{"n_layer": 14, "d_model": 128, "n_head": 2, "n_kv_head": 1, "head_dim": 64, "d_mlp": 384, "vocab_size": 5056, "activation": "swiglu", "norm": "rmsnorm", "norm_place": "pre", "norm_eps": 1e-05, "positions": "rope", "rope_base": 500000.0, "rope_fraction": 1.0, "qk_norm": false, "attn_scale": 0.125, "bias": "qkv", "tie_embeddings": true, "parallel_block": false, "init": "normal", "init_std_qkv": 0.0577, "init_std_o": 0.0717, "init_std_up": 0.0826, "init_std_down": 0.0826, "optimizer": "soap_variant", "lr": 0.0106, "weight_decay": 0.0, "lr_head": 0.00858, "warmup_steps": 200, "schedule": "wsd", "decay_fraction": 1.0, "decay_shape": "cos", "final_lr_fraction": 0.0, "batch_tokens": 65536, "seq_len": 256, "doc_mask": true, "train_tokens": 166900000, "steps": 2547, "dataset": "wikipedia_en"}
Each number is 128 + 32 x the weight over its row's rms, rounded and kept within 0 to 255. Layers, rows and columns count from 0. Numbers have three digits each. The size before them is the row's rms in percent of the matrix's.

# o: layer 4 attention output (transposed), 128x128, rms 0.0716, rows 21-63,84-127, columns 64-127
# v: layer 4 attention value, 64x128, rms 0.058, rows 21-63, columns 64-127
# gate: layer 4 MLP gate, 384x128, rms 0.0827, rows 0-23, columns 64-127
# up: layer 4 MLP up, 384x128, rms 0.0828, rows 0-22, columns 64-127
# down: layer 4 MLP down (transposed), 384x128, rms 0.0826, rows 0-22, columns 64-127
o84 095:173150158177168154149104145062141156103148175117177146147152142125207114144110114136118143151106070108132117125145139151147173128139175132177119134128130146107097049109107187093120102133089115
v21 098:109018154153144147101136160137132112107173101123116134129193110170110101109095069135139138154143114104089161169104133129144074103098141162104152118153098131128110091149201135086149099117073159
o21 099:143162118136054094079151068175097130138113158090072098093117179069114152086106157091177128174118103111190161109142160081104161091155157099141179146129117153149117112133061154128110147141150140
o85 099:153141107126161139143123149102172158168180094165143147152139097124166088171159107156068195133115173123103029139115155108186064162156080101087156140116112107105173137095159143135158105098123082
v22 114:122144039154136168087115173116199103151115142127141152117095112183119140114148202098122124175120146071109117087117175135139074122074149144128128139137150135144140110151123126117081100131103086
o22 098:120079168171111144113097102139109132104109129158130089114112145112112131102091096175055200124142077128117129170105133136111214153115124159126163158074136111150137133135113153102146162097131122
o86 113:178159130143147129160153127162132129135138154102143145126190115152138090150147140102162080078105171085123154132152110115146054120107136091126107064157127154100161112140140087148158138157081159
v23 105:123152139082119139171121152129172186134157135141140086094148134136067093122173143159128160160114150095149123125080175142146143130181140130180098152150118099101103095120116130188123168121197144
o23 094:117150102134160097125101156147115094183086182131153164159171177117159177134099066159130135098069168122154161159133108103179133087118118100136084104111162153119166100119092130061092090074132123
o87 099:116086203131127147140125095100119146140165103126128082135101092127139127128177178076086135133157072158140116090190147133112165146113147148104151107135097144158103132125152134153115171162139132
v24 099:190142128104115144118132142165063080102119118189126122106109143119141150144129123143127142122170054151121148143095148185175125133065105076152118149107148134105098084154096141148098153056091188
o24 091:175098096155171115174084112091126169113101106048135154113200138128137105107121155099132148168152140108112160129168138081115111182206117140149171113149156115175189137129064109119146095144179096
o88 097:073177144092102164101141125121169124112137168166130120147101137118153122125118117152117116106126109115143135095150058166093097087093096107059088077125100160131076129156154073130140148075085104
v25 101:114128138121086214105172171079142105138144137098107188097149101143131055081160169131228144097168092095122137164125223131169088117126094090090157114131134137078125137084165128132082134148097073
o25 096:155159137162131072107154149169126134116123192122179131175137098119065159176086114129100145124120124153104086070091097166106178146090130143158055093180191134158163116189113128116174105171152139
o89 112:126120114122132167134092085130071136121177072156090116086150134137181110080172104125108142104124125156185147203150117131142124110133091090108161148081076103107120102125175101157077163084113160
v26 096:103173127143071139140185107127145128150084109113098193056151109109119126125174134172144114141122100172087195118145162151108124070082125055127131164130140106079083143081104134103134103103156096
o26 098:121093107094143117106112145132151085148152158159083137116115143132084148101111133090101143093100098042131054146125123156145192168123115105128182112174151149083206128176070061144160089164128146
o90 101:167131147131105122105139062136144174149122093102155095172086103111183123156127120146150134139155179143148214122058146090103102090124160198124133089107057113145106131076175160166108131065087127
v27 103:087124135149122146160143131116115131160145117199154152135047108104117141122123146171150084092134117155173166103122113143188107106125122099100092141030126049069124132083116109069119140085126090
o27 101:109138185144130187105171139138153060141055136080097135062160131145139110096143117097079149106190127070092128112186224144134129190115114154080181150171195166096152111163151197145100144139117138
o91 108:138127063109122060115090131118099196105192101161132116190130120102125131164098066167157130183074174143134117147080045089106124091183146138116089093114046136163123124088131090166155146163137159
v28 109:138063092158197166135156101125090135089114154151096104101095101127073108124154198105111139143110079164130192135158120147091111145141116143137115152142102119165160104124164112160105144142082115
o28 101:185100115100099086103096107113169153103127148131120127124050118148174148160141108194147143060121164120115052112198125147120177153124154102144157091098106092153110118120091139139146119104206118
o92 104:096203136108138133194167138167102094169099132116103169154216167134085127126131143077068123152161150110101154112079134089136132130157109109077109151161130121093145124154139094178147134166086123
v29 100:121156160193143168155072118139140115082118107111148112156146094156125107149155115124164148066104128112127107123094197162107060155148145126130152124093130099103107131137158081114171119079143116
o29 089:117115111175122147156125121107166136157115112191123138120066182106087132174127162029067125168164113115144119115110062051123182136104119146139082156162117128143129149109103183089070129094102151
o93 108:097106088079130118092119130165085102100131125116136059149171098120150143105123053218166099133117116153136147153150144172108112106165184103108204094148108125119115150070186100140160153190121175
v30 095:114070096157136126122096128182174080093169108179121141170129147092080126155156177125100076134075092179134126099117123132179146171098109111111180094101155148104105144094207139084127179128116146
o30 092:139181150142118176123165098095115171137108132088116115054151162143064159106165161151140156140112157158125151172170082137102117148118192130131088067154167137142123155103079063126114107160166109
o94 087:107130140153110078112095153139120124084150139132203187149122114126141165153093056113107112167132080100150088162098174119174078100103089144122139215155068086117124056160177161103166135139117171
v31 106:120089156121104134178136163114107092122139139142192167061131187165138077143151164143144088096144051122095165121089200208163133149127095113097166113132123118077110129140135099144101164100140159
o31 106:101142102184116121108186104095194168140190082069089075202094096087152139113148089103169099173102130114160146123116084056093075165113160147134154159131172103115087127115120175126161102120142168
o95 103:136143091088168155182110133193124099134048167189192128096093132159141107138075160098100153078109117124124118134140121134161212046151103145119116129142055154146175146130129107138083160128110114
v32 097:172052131112135145093073140162122152187136149107085163096140118111152090140148171122155120128126147107117108140109158147153109165083181106143143149094160139183166175146121018088152109158131142
o32 109:105087166120162121120199159147092098101113142091140085177113133174082168095109129082141123081117107179102107133156112065090154133134121116102132107161124149082057068133118146156129106070119134
o96 100:139189087148085163106100105132167196154120132180126132115139149103151125119142095146085170154112147090153160137093099160166128126082091126178092144112132110171192202128144141110125146175101083
v33 096:097081135157114199144150176114173128191158128150131093114164091076124087127123143162130194113121100133108165133133172115094114185181030083116114131112116101138155157135127174202100117155119128
o33 091:169165163079150122122112122129080134115123136163150160094141083093125142099147126140133084085109128125164151128101122200113108114140199183095177121178173152111105080088144114119138132052139102
o97 095:112123045137129143135154141112140119151118082107088090155163170138136090150123117091145160209142131145067127127152095097147211120076076113154139116106084125148122156134166112122106118144147141
v34 104:123169121185165136135127078171161127112198195151106149117087094171087122096100117184134103147078156100094123163106146115110093100126119104090132122098133082140143083164114195150107187153187090
o34 095:111093136124114065105135186129124142127109158187120207102152164068166122146153155134173134145144140145154175159136145166101153101094141093161083155114108129119104152148117138116232101096071137
o98 111:158164112097157151102121117074089123150125102044150100144128071187108148157128107072139121160145130115144085094168128113163117156123096181076157073112113126139131128104155067148067118149137113
v35 100:090124177113123140132124155073149130179124213112125127157108082098095119177104099162156173100160073138161093153112090145091107168117174104134115135083126096184115120185162097154173077129112127
o35 102:122116102135125134135117117153136118090129089117082096087167152131167165102102130125133102174134111063092165165085189166069090097169082092140138115167093083112134139060092152125137116089116068
o99 095:088144123115097074114095138118069141153152110174173104119100145109089139099164174108114146129106190141125137113183128108172195146091127146114166103106155120152109126153132070150121147185186170
v36 094:078098148117114091118124139151123164087122188123077109166128067163117175136112135129128129121098137122179137117179147091050130144153106113185137096143152136142142187100184105111099119109096121
o36 098:136125109142140117094134169124112095128132107126207128074139171119132145189131159034125171053147123124068145166083153131088139117104140091129134193120125163132107081109095132105132106107161118
o100 103:158128095132147142148135073109130134134096147098104122168093114156153166077117142177139093223108129135188100083152116126173078123125143162137118043122123086135104189138132102138122093138119143
v37 101:111174158114095134082157107116137138122163172101163195040130098129176190134138144144106087146147136178079112177159140159112139110108164124071104078098164165139111117148119128164118104148144051
o37 099:102091104120083156166084124072145095132133092176112184109139136083143136133174122104186139176149131097111076109131119164122139126132122087125127220112089100133155124097109140121173121110172142
o101 101:142175151141193115129166140152097147173154139071101088165123100155093119177131144141093102083094127178135150133128160100115116156110111149166114039128149162129121141174136100126051164146088155
v38 101:138099050095131176088102191093077148133132089111098138124197145122166146122143125151135130115178158175073140143071112148145177081168124134078172090152116146092135171143200086172105117099129180
o38 095:152116166101127126118168129161120118093102113147189105173115113176144145096107139093191117182118091073110134125117138142148088181067145117161142128130187111122019093146113085124078129176118102
o102 109:144142121166162183154127138078168084197109152110093131127165125084130078162122116184060142102127110124182146114130101129143110136140163145121175158127078128143197135133130169127154124123075101
v39 099:186114122115154092158088082096141118150161146104142115129134115137149117162130160131147169105087134065166084064205129076159159143184197089153089157160164136180113066159129095171168125174198070
o39 099:047157130109159076097113166074162132104125104157099135089157147166139124071142087204107127150149150131131116196113141201151152085169116174093155139136092151154136155125129122111125084092060158
o103 104:177104131170055155140108122217073109170102166140139104147115110040061130124104171057120130119138118104081135103151172120120111156070103086153100137120191043101148111097089143155112137109132089
v40 092:170139146166133175141125144135084092112141084190100195098109126088096101145139113157070123094136146141085116118115120137134140104122137108137156073137129144127055111182133146135175107075115117
o40 098:115117118130025075110156167087214149136067165106087104174121155166121177137144148087142137113138076057155155153160131109112077150130100116161146150134126094141176124146116120091071140158168124
o104 097:131169110123171086163111055135097098092198082109142168145106096075109079108072062140092097139111154196069152122078152163121158135132153104122135110168108153147083156081153151148199145078111168
v41 099:111149113063156143078044111129137156117107130207138130185129081094135146103136135152110127149146124128128073124140149118102094101182108139161150117114110097150139179051185143137174095184144140
o41 099:194132169134148102142175108101137111122139043069100154068154144138146118163111098043093137102156167142159099091126082147107180139108091120140110174133168221121149108182111118141119141110111122
o105 105:063131124161131189106090112127113144142117205163142063141133127136143113147154154164160110169128113080076166184186161145139095166135166160077146125095115072141108093139132132115126163123150116
v42 098:103150067113051119143080131162100138113105117128108157145162103116138065072132120150151127169095087189145107093134101106173180139110162127151190081157185148100121094137152153101142116150119136
o42 092:146130175105137105164173117107175108146108115109167117121119140186175209147131168165134137097171194091166160076116143127109130127121093159073116070114100126095120146109079114079091099091093112
o106 097:106117096154121115106049110129095115103162160114099136138114128084122084075119106082105120137111089067148124241124154130157095083088169120129155210157097100129127107134138138166155130133134149
v43 095:071184098111097152111122148140111123109219141117096084121148109121190147118100155150163118139126114104197146139169110115143110145123178162148110099090123096116168087130125101164137108138141046
o43 095:167066112101159122117094133153106136029112130115131092078140163152096120112172096100112169125116185124070150109061100085119165145109140151103171138188148114152078174093163140120089124094158172
o107 098:110161121159113138138130101098114130225091118157144158212098126095116148160056113144145081105131113182179110105176191102116122117165146094167098110101128123122176082195093143109096158162130074
v44 100:145161150134184120121107162154187085093143216104111120147091145109152124146180116089116140107100135078078163083144166141114149021118118173089136123121139134199132065160128145177134131121107187
o44 109:150043091078128082118177134111113142134053129183158056103141115174125120147089121128121082152126116171146083153134070077143153201106147127154104159125121117149068119148119104114119101101105132
o108 105:128228138179116181149050153137140150073203157089125163160122186112112151112124151142153125043103137080084145147145166215126135060172091112117123109125120149109122146113157118142148131133136168
v45 107:084112103136062123097198096162161126133084128170095164153178134136108181136092180143122162095128115158139123135125166140191113105085143119066088085137146069114167210166100185065072136167089131
o45 111:110116100125200161141105129136137109104140124138151089148078121085145092126159151095219154144179131142146109043168196123086098168135146167150132146086144125139134095127118107114179189094135135
o109 110:147139160091098094079117132086123179163130116105108148133130101175115135125106088166070119142105140097137152169090039138132128084088121102147166156189120123149121140135129119118105074152175128
v46 100:106104123081102110140128113181242198136142122170118135138143170133115169166119086085071161122139207116124104124151178092096099140118174147125137114116153115181150144137105139087165148151105157
o46 099:118137127144143155130168076041091103138125125148123102145062156115099180076140167137181102131149128137136120085055164130119153093130139097051161100149087194113106131162081140145097155124165110
o110 098:170130187113121128113093157195118156118148174087113158168140081182120115140094153150131164133109081134089089175184107124172070106092119162176088167150142113100108126109159088094127091131139117
v47 095:120170132138127169123120161133140188152125092165106148130100154090118106131129079183115115147115152078167123101070136141125078106100114116160076109112117150107078093134111089131176111118156166
o47 113:125144061153112088184118158142121121208118181102195079120111078135143116131116172118146118142104123104073121193085093096151133078181096133107152125146143114086111155107127157118121134136110108
o111 094:105092208132201129090114114109130138057172083136091147165138152127115156136134117104125127088147124176171201074149152133096128132115127176125132169119070122191129130148144142109144128085087149
v48 103:139130130144112132185145137027123068068172128108204132126101161062158150096161095102060137124207149116136136114124114097170160130126144154125121121092118155181147135170166088162145105125073131
o48 107:166151078106128124066109106141142199255108129094111095144212123207121124123128178108146174178123121103112096135165117138122119147111137135139063161162162101107133108153086134086131169101084087
o112 095:149122139130108174171122152147098043074127168141058190091051100090115102143171134115125146117126146148130152108121107146137104134157112069159142077073136163111147113119085128161137134126225184
v49 112:167160153171150101089155096094143146101134166063122152085091083128146145139162103153133181086121140144126076152146084112120157097085179177109131160133088143145132130043057128163155144150118107
o49 105:129090157140138120209075108129106106144103115152164143137181168175132115084094139113131087156195129149124133138166173191090091167120129112094086152083161130122152119152166163078096097040097094
o113 114:090144083109044117076182168141177112089125134112067107151072084114095137166152156148119172042083150148157150089110086107112147107178101170170152104181124146131122127117134096125134127205157163
v50 088:131196090124192121134109130142085069053079115162127134133100085098063081128127129093056121108150137102075131104137192127155121091105175147211180121120138125116128167206159104142130097186136075
o50 091:118117182135120113101153068104171198161130095141093126183170107146155134136101119141143150159142131121148051139163086104113133176119146177168156153142095122159156050103139163128083148130080153
o114 095:128076105096128153132123186127068085124117147102106158153085123125154111114132166126134116082122136175112198109030162148127145091130103093039129118163163150097141138138127070123124145111152107
v51 103:144147155153107121059150179118140166114085140076137124111082095118110095128173162159140123046163109121166107157131138183083115168132121103122109043140110126079103142176144158155101131196147121
o51 095:041111088148145164202115143180147039111108147124080154215150111078121090120069123164144116209103099118092154108109132092083089106149160141107077127143148166111146092172112126116118174147103106
o115 106:151145116131128051130101104094119151154149154148137129050123135126151147136153103072106099060133175138182134190166109164150189146102110142157160168108096094161134138092148146127135097078135155
v52 101:169083144178103128116165121057101116122116161073070177077105064119147103146132063164133114148144084139124153178164046048085112129112161147143109124154125118116088086094122121114123147105152089
o52 096:114057136100121093112125146189137167172189144128176111146117133057116144189082174073137133130135106104167081109156184151135129087132098098128124165084137163149185108120099163158090108157139169
o116 099:141238088177079119151188061083122118079112122152129105155108178135088098067150114148143118113096151116116128091086124113093153161138113149097166090130109068064109138144124113161186159106176110
v53 087:184099123149121146149121149100129171198094084124155068137137120110161125173092126152142101210150141164079119128179078138158096128133096130070094124094083092142115136073121133167156103081143107
o53 095:072161084085139095155149148146132139120161143114145178070120141115096170096101130155080113100142137117116163154113145188133154078110126087134109132156195155160137144156117136100114120134134145
o117 091:135081151150148111112110107145183091150064110124084128198119110157141085132139113134152150180120119123142108107111075104119120148165178140137184114123064133106183120135092119132134133159136102
v54 095:153119159118087125175096149083152153093128136148116079160101115150144085140075109154146133098124151131178100161101050087128180183138087133140130097090130096160108141207116170091192107143108094
o54 095:157167108166098124069102129147111120128058156104137122103140161123137144120144077158069109092113086105118177110145129142095094111178137162114138125159072181092120091084136107146086125098130179
o118 093:073094177110184110181103115162111124173182089158080149161125122111114122140112163115136143169143174130117083128097158119143166119063145107120142152142205089210131119112129118131157131156136125
v55 099:100131146084124121088037137140169068098115157121092089129130108100079124113190096110144084132131189140106078146114193124108153125111127110121166104115214124162134088087181115100147098132205134
o55 098:132145085088105147174205122142145142116128066141151107108115169143164107069058143122146176102138084083181167155113059105158135096163123137119109163116064116136103120164101172130165110076121108
o119 100:145170120118178126092071104129119191149119097123171137146142114124086166192210179102111083134146137150062117114135212157100158138082113093144147072164174114106154188091142106128092171197106203
v56 096:176191194121174123114134089132149142127157069152143153120129128120152086114174096064104127124175139082123154106180050156086148149096160153184117209154127152169137167084168128135126121131099171
o56 098:102159035146168111166129110056131157166076170106118114103130085184099149132092127132151123123158148129119103104159146104125097101110126117070142149087100070193184103179074064161138137121198179
o120 092:156085146114107161091141150165090106100149126137113067097124179075150126086152131136126114128102127134106131139120179174142139164145110131224080065150206160101112150073133193131109137130120077
v57 102:079150118173118154150125131123131132169194178111145150126104102167100110129154090113116123142113134088172133108130178118158093154095086134118115145170141154132090113131145111140141074111145144
o57 104:141134093117140136121177100107151179064070124149107116111159221121120132135151148159128093105136059111062134112082075123122153108144143080136185126079139088106139150122112135138165147122135137
o121 096:175134121140122153118125170176091133157144124129160106138159092123129083064097116116146155134137162091198148138179137122139112147154079162095122113163075131107161123094174147128084153160136161
v58 105:054122136146098063158108123136109141112182112127145082114132082153178083173193163147149115126076096127187145106129092102073134156167073157124094162118111119087162109135110092099118122127077108
o58 107:170196134112168170094123120156138138093083144108151091127136131128169164087147127097111141130128092133090147142143075191159179062091136076161116128122106122139089146142109130136113114203141134
o122 107:104079111150121119153136057123081156159219161136130105158118140091108137126088161168178115145158114125213099176130202122069105166155153167152120128112141163105154107085108114129141133093129101
v59 093:174179110168119135130152106086139157138185163143128124134131134143077118105139107115143194134138181103142102074178163142166071108091112104118121139116136197127169156130143122078105131108122138
o59 099:145135118079174171095098108137073162119130121122180141179132158140124150164114133099059106154105099149118108129123194074079102139163128116111185086137081045176133110091116126153132109152148053
o123 096:114073142122090106117134158137178078141092145106048126131145108088122108085126094081184150098109148099162125133130080180159147158142076138176121138145140157094106124109163127148083135153139168
v60 093:039158126066100087140153103134065097110125124114099116152151118118123154124153162096094162149202194146163120117144066095105162074127071097149117098090107136132130141130189078127059150102097125
o60 094:164101109141121128125153154188119082147100095180200126118111092132103108146095156129161162084096079086091140118127190113133115130096157146128134095183081113169144073129122138117213147148143141
o124 085:131127146088131140115098134075148130116144180049059149124106155100166104074145095127115090144128151183169134133172157131126099137129162121130134166082153117086144175153111116175058125131141116
v61 109:130093135149104097129108187152095112099175139127128121137199109120102120092114161050146138081181115128053120151141179120112112104118164123191105061160182109090152066167090138133088141111141113
o61 101:104130138041109154129152053128111117103099064139131140125067128150157189126133112185140132183100073109206134103123144115149105128101151193123127136142065099155129076098160156147131137197171113
o125 107:114163088186133093115125158129136144175078184106083144123160153147104079091163137108113118122149165142100105116164106155106178130187136075122162108131161108110196175127128086137126179078091139
v62 094:137140085116092121114127112073065142102073104149136079129116072068134137070146108144171109144109096172168125131146171127131068101112158183145049083109144152129146085158174132119066166093133123
o62 102:157099118136123151115195188179206060137136118122148205163146195151119094172145136138097178163177186174112134099105176124145130135128140087157126092115122088161163185080114161179124145175114111
o126 103:094127096148151080127035117071120142124156162128085143118145111088092132108138145100131094156041078106154114133168085161076123137095180106099142178119106172109101104178119090088167096135134119
v63 107:067054158184129159090118191134078166152179159103095113117132069167154138151147116125166125143092119116181148107113080112080099143130214105123119154176115119147116111136098151098136150192125076
o63 105:175169121107136135134104150102137109091059071095115144118108098103091112119153176158132091139113136174077095081145148151148179113151072150153078064072127063157093174117150152109119153011127132
o127 109:124130117108118137125159051088138086139214160126095095153130192134177167107098096131175162114149151118209132188109134119096121153084135145097157168171140146089146061121102108139134128180165115
gate0 104:144099165140121138087174096069136134118112122129153114163156173201113160129115184127171122157084119182147185193204129144107109096065190131156053165115115128146161161174132124089154147116140096
up0 099:139155099167159104145123143175166066208102157106128136104140155108133103134120178166108121169089104103136098086121066073108120189125078096099178159100123161078076132138097134148108117180109096
down0 103:117160173129112126049090121100184132134104159106143106116153123154129152145134180113141126133117097223098156125182176106092128160106164170108115126115116134117188123132123129141118141100122135
gate1 110:079153156121066170129149107126127093075119164137090086129150076109176153157124144154112170191178131149126116096137198076157140122116147110134145143100116133187138112070117076095169061116124064
up1 106:106087093071102129129036115121137186088056072133120200146107155126114084146112158113124138148124118137124150187144178142110077120128128115168112127177099076123135137149132115154121148129060167
down1 103:120127126157125028167122192129125104109079181187104141127104134157084136121094125147175102131101120138138126160111145185135072091125174160094144177118119103168150115101129172146106160116170142
gate2 090:117075167134127084144091144133181151136153097124099137200157109134168152164143135095081084183104132084120134105149124121131069085154219075139100159147045156111184150079125172102127118097119081
up2 091:153095110168077140118142085120142110179147170130161152132090179092129137146173099140207149081129115115156144139155160125148148109107157154135104135109069117170131145068077143159142141160100132
down2 090:204187153105184169158138176095132146144129119122192145137125090138147143197108087096088111146153081157116134128108155128164098098094144086134135087148096124101144178096085127142136143147153160
gate3 101:146162126094107143093118172099149127156074095095133144142148172131148063139113143121148167127194140130178090160142183126080124102146123113078131159113217148148148169108112175141078172125099116
up3 106:179145105097140131077168133088098153118157188187140108095135083091150138130097120088037171149135146089128103140153064119167151141108128158151169128116070166191107112150189119115160126156101098
down3 102:149142067148147128142152122132164124073084160150122182083123161134164099124116083130151163149146130103188152118108164080134091176096071122101098152129078141087101119152128137086109073124096140
gate4 106:103140110128159160093121138114089079195102164159089138160125153122115172145155154092129142085100091114169116103098074080110125079086077112063099105137120136148129175109139099087125068154116153
up4 108:146085200122132098148181105089174115119175097141146190132093132172072140128139127097158074149138080128099119126144109143063087140148104203089071134164077190088149121106139100108142181121144114
down4 097:135192154141135161096120116099089093193070116099143106179116111129110160149112112142151197129075129085155113138118150105124113071121149136171150158078127105186115124134153139115130100089125113
gate5 087:161186159076156101093117101140156178108113173113131141129103085126148151182194194108134125103097180091117093143191121081088120114119153087071133114121155071138086163122089119112168078164144128
up5 084:119178146122178144093127078103084175099065094110111088123086098164111128162156190074122139073152199160135161160128171085140169129129115108078185100121150150167116117096106067166102076155130114
down5 094:150084127136172068154123068055066118119133106125106158136141193059136144143119130123138117177093133144119135127171139096081158143145122080134107165102125144075118159086178153156029193119070139
gate6 096:135226110106104060136048139079146171117143145118183114174139187098141195144095111174070156091114144170077085118101113120114111169156128121154145078160154094098176154112106147098100083108163125
up6 098:098110161116141128114147096092132148127119100115108113158122120055137152117160082100122089119122137103174178187158124165166065112120139164093183180104077079109165175183161200101173147133134100
down6 096:121191093147192155109078200133139119099175081074105144125135194155080138062163149177109101122076135102117105089138098145100131156163142139129133125124137117136191162122100088104107094107156100
gate7 106:098094119157115162166149183183081142108143097109158144141080184092105145068103111142136114064101181157127095173156140086153069110051112143096117090078121159090139125129121102140176150108138136
up7 111:080105129185136124146148081153157104113114088173140177115135105105172144113132133173123127116096142142086145176144120175055148125058111069111158106089192153117152081128155135160141127100126126
down7 103:068102120151133142107080157093100096174159135197077190142116078139069116135146178147155182114148125128173205088142128093099146094101152162137102144178070139124123134140128159087166118147139156
gate8 093:156164093089110072180131164167143094174092152105127138190114122152119155125161150128117150135136148045115143120079161128095105076095167089109074071122111098120142109121117102173150109129115119
up8 093:164055169099154182111085133140087123090144103083074130049114076102148106195159164144157103160088132156139142130105141118118189127142162107133141136167124120098086107166186096070112145133123137
down8 096:173146115086123101204107132152151182140066115110179135075155167109127132065116107139110111148155118109134127070131077126147105146159106139130137133110107085113093168126154112100114104101141112
gate9 107:155177127159072167091085152184081129139080172136115170153148087115168129151101100142102175159147150151146105151132159062082077160130102124136120142148122136122079093144165138142068114160145154
up9 102:170122174140103128127151120109088178079168172131123131174193080126113112086069124155131111091095164123086129147168095133122142179116100131117130120101081095160158085133158143194123141115097155
down9 105:112156168163157181130097123105167153121143162143127149082160107159063145112080133043112153158176169079055156166128111139080148119087157149160193121138089144103112119156087161065172138135125064
gate10 091:169141119138125154153164182152085142082113114143158149138133096179143142166122170060141137146111096181118088145188144129208060099154132158123132155180088102118098129067067132165125118116154162
up10 091:082119122130124117085138120089161145137163136123151194161117116078079137112095156121067099128127168058122127081071124083136120136096093135099158130098091074141131153107178095126166118114143097
down10 092:065154148160138151117200160162097198134144083126161085183113132105103136151123143090118134082129120085069088090124108110176121118137152171099147106057085126156050157052133129148111134154166156
gate11 101:112155191129124142143130143131143156069144094171118225192116132079163142134175107124124097049069136139180088085075150154130129134137121093092159113063096148118220128129127151130141161123125165
up11 104:133147152108127085158118102154187138105127074141062112190173150150122093130142188180133095146084157198163135061109145162169118114154122193131138152073127137123182127162111113117120147166174192
down11 093:150156147132059111101121174147118108143111149174138121184109113121108141073204126124134075161103149120183128088111126065168087069161105108123159131107098135159131100196120146140076097126117120
gate12 107:151111110078110137130138167181197136117042085144102166122179123167107084154109119149106136115088109086105151055118148059085073129100154109116177140116176142143154121107108149141147127082151111
up12 102:128100177138103141156094190093058145122103131125139130047155086135114149148147108136135068154135145175120115123145172180088168095130164090084197168093086053155150129155120109119138122137153112
down12 105:163021183164158192152146069067088180124165147133133091113118176080161140150177211124134093124131139178101047153112089155103140117113120155157104127152126123127128164127149096126130157140182083
gate13 095:183179169085162133130110136146111136125089144139174125127081128165124136118116080160110141090155183129056168139094191154150089088139113101150147167110170138099098151106141161116121151152160098
up13 096:200126154130151108141128129159119157108170141128088167152130119118101146165121159176128121115086096152122140088165165131135129116145112095172132118114068136131102117125205054135166128065112129
down13 096:139144075204146089084105168113128070116120083098142123097074143148103118079109136110174180158119059043121125101150077118141120141171172134149167170128129138151076133149131129121149133119103183
gate14 106:134107078115154123103123120141161170118165149096179158143150070092111111133145079121117098141136144133099136134159143182191108085151098096155177157089122135139172122050143023156136080128130110
up14 102:147155107090171057089123156096154084124106108095111104111170109107146074141111061083114101134148112100103134194118112139160117153125069157156099138164130094083161189140129098172070072130148118
down14 097:135132174149109129103134127088139039171084085098165106107158143133115132154110173136138132112147131174122093037134117142076116116136125163091104163110152180126188109191149108100136087098120123
gate15 085:098165145093141132121140137189120115116129136174132101147125104089141146189110132124098140089172119171160088095105175111114073152112201104190085178082107100132082088185156077138128068133126175
up15 087:178103109112138094113081132098127167141116108084125120111113145174117090065089124127113086164112084133155097115135119178149096116166054110043127062174140162115157133075091142132061171147108123
down15 091:106160096053117157109104120167159122122129124216037138122149144109132123106096209111170149095156123138126125131131136153133063127095072125172103140120116095145127166125159071102145056117110109
gate16 111:133151166111158136124151077147122130134185150116141158143182077058136174088101158114157130149135094124224086116135164118122136097155099174146085163144175084083140078148137076158128188080106083
up16 107:206143095132118127127134132172156104154035200098104114117113147203075117099212178149138176159136111152072112127147084160108095151178137191150112109128117138140099120084180180115124139145104093
down16 111:170108109120066120131077191153148079122057105130087134098121186122154121130135117200096119152119103117121105061125120112140145143135108087055138140133180133160164162121153127130112119109152112
gate17 101:090111119162097130135102151175139127131131186129154122108089165116100144116134131139117137125061148112143151177210096127106187151119079076122131139145164143121110133131107152140103166134169126
up17 108:135173091174058106101112095100133127155147125092163107103128099134110131138184109082157120171140129184159164144144157119096157182103207127113136185154133051130137174138170095122171144186099119
down17 109:170113124127056101100110159105135081157169079086047134118199132132112153116117124148143132130085089142088117147172155092160116142149123153063141102162188127078146114162097124139100140131108149
gate18 108:088177187094161148075130124087112117173118067145071159109110039082099129191167095103153154112104124121128131111129110087103149129101177114116149157125105127086172101112109127172148140098068150
up18 096:150131105196119138139146103096132124113141157109094138139157172110109129156099093158099182176114114121129136063162069210173119134167035152128102168143160094075110176153150091180106140148158156
down18 096:136094155187083150182112145104113067133114174174146128144109142171127094095071087143142141201172146168160122121094175133188147129137103148113169127088194168152146133129097100067107132166128194
gate19 106:161134154085068109114086184114144119109080207122071143081116141054113144129120128089128079138166110122080118111104101149114122128144095106163146217138120121091130108141127155122117113149190139
up19 108:153131092146065144133063177123127131116122174134101131166178167085094130148112136156119078103130109127110144106129088118159103126152092106179149224117074099096155115105109225146099084119125120
down19 104:092128091129166030184128116104115091126133151121062160154087124162131173172159149119139121096049127091074076167095110134157119105166128072123161120216104113147126127106113114116129152088101061
gate20 098:140133110120111120139152208106164126155128142111181147182122100123153174128105161108185124089149132146080146119180097128199225116083136139109101144122143125107117122143141177174135106126135141
up20 103:113084092159086102092091101154147105118152113079175131119159093176084145102100195123151134161180117121136086125163138114095098112092119181162157135133151112123075147131117103170128116119198161
down20 103:133152111238107164156115197129096147114131130100097050150151141141086124120068121087135122176102082154187108139117139077109094129161131120145152152169099159131144222134094097160154090084120122
gate21 095:118176085121075184104108133172109160199118131105124096198162104114104079134179066122144137139124099127067098113131163139106128108152127159137124164128067128149153085110183120116111122098116116
up21 099:046082098100055114171196136122175114148139100139140119122107115100149119142156087163160141087158147134193087103139084105137121160115128134105136092087169137115121129107100146107147134178106154
down21 100:142103104115069138162165159119180124199166028162108135110107150119109095150093148134083154158115160087134149146140111066127151123102091155146193115110161170099152140191142143180099184100199160
gate22 088:130191066160103106149130098086117142105100131157126133086129117159128092150118118095152115139181162086219123152154134199146086102154102142180125182135143148081114108099121135088131096130144085
up22 086:107120090096063144094114094089116131094135171103127176145089143128037119077078131132090101098144182149117084114170156086125091102156096183162102168157141163084123059092139119183065130119173114
down22 092:148132121207107145184153086122131152115102109134092183144133129165085114095128117159136077149109172166144121121167193114122051091125144130187142118166159202104170100152152104128105091172163156
gate23 091:112140132101097125170150134126173138150165145087118154135185110091138053135113118104189138154139171106037129082148091119136096154149177157156122107095165150062119094136113166180132159170130129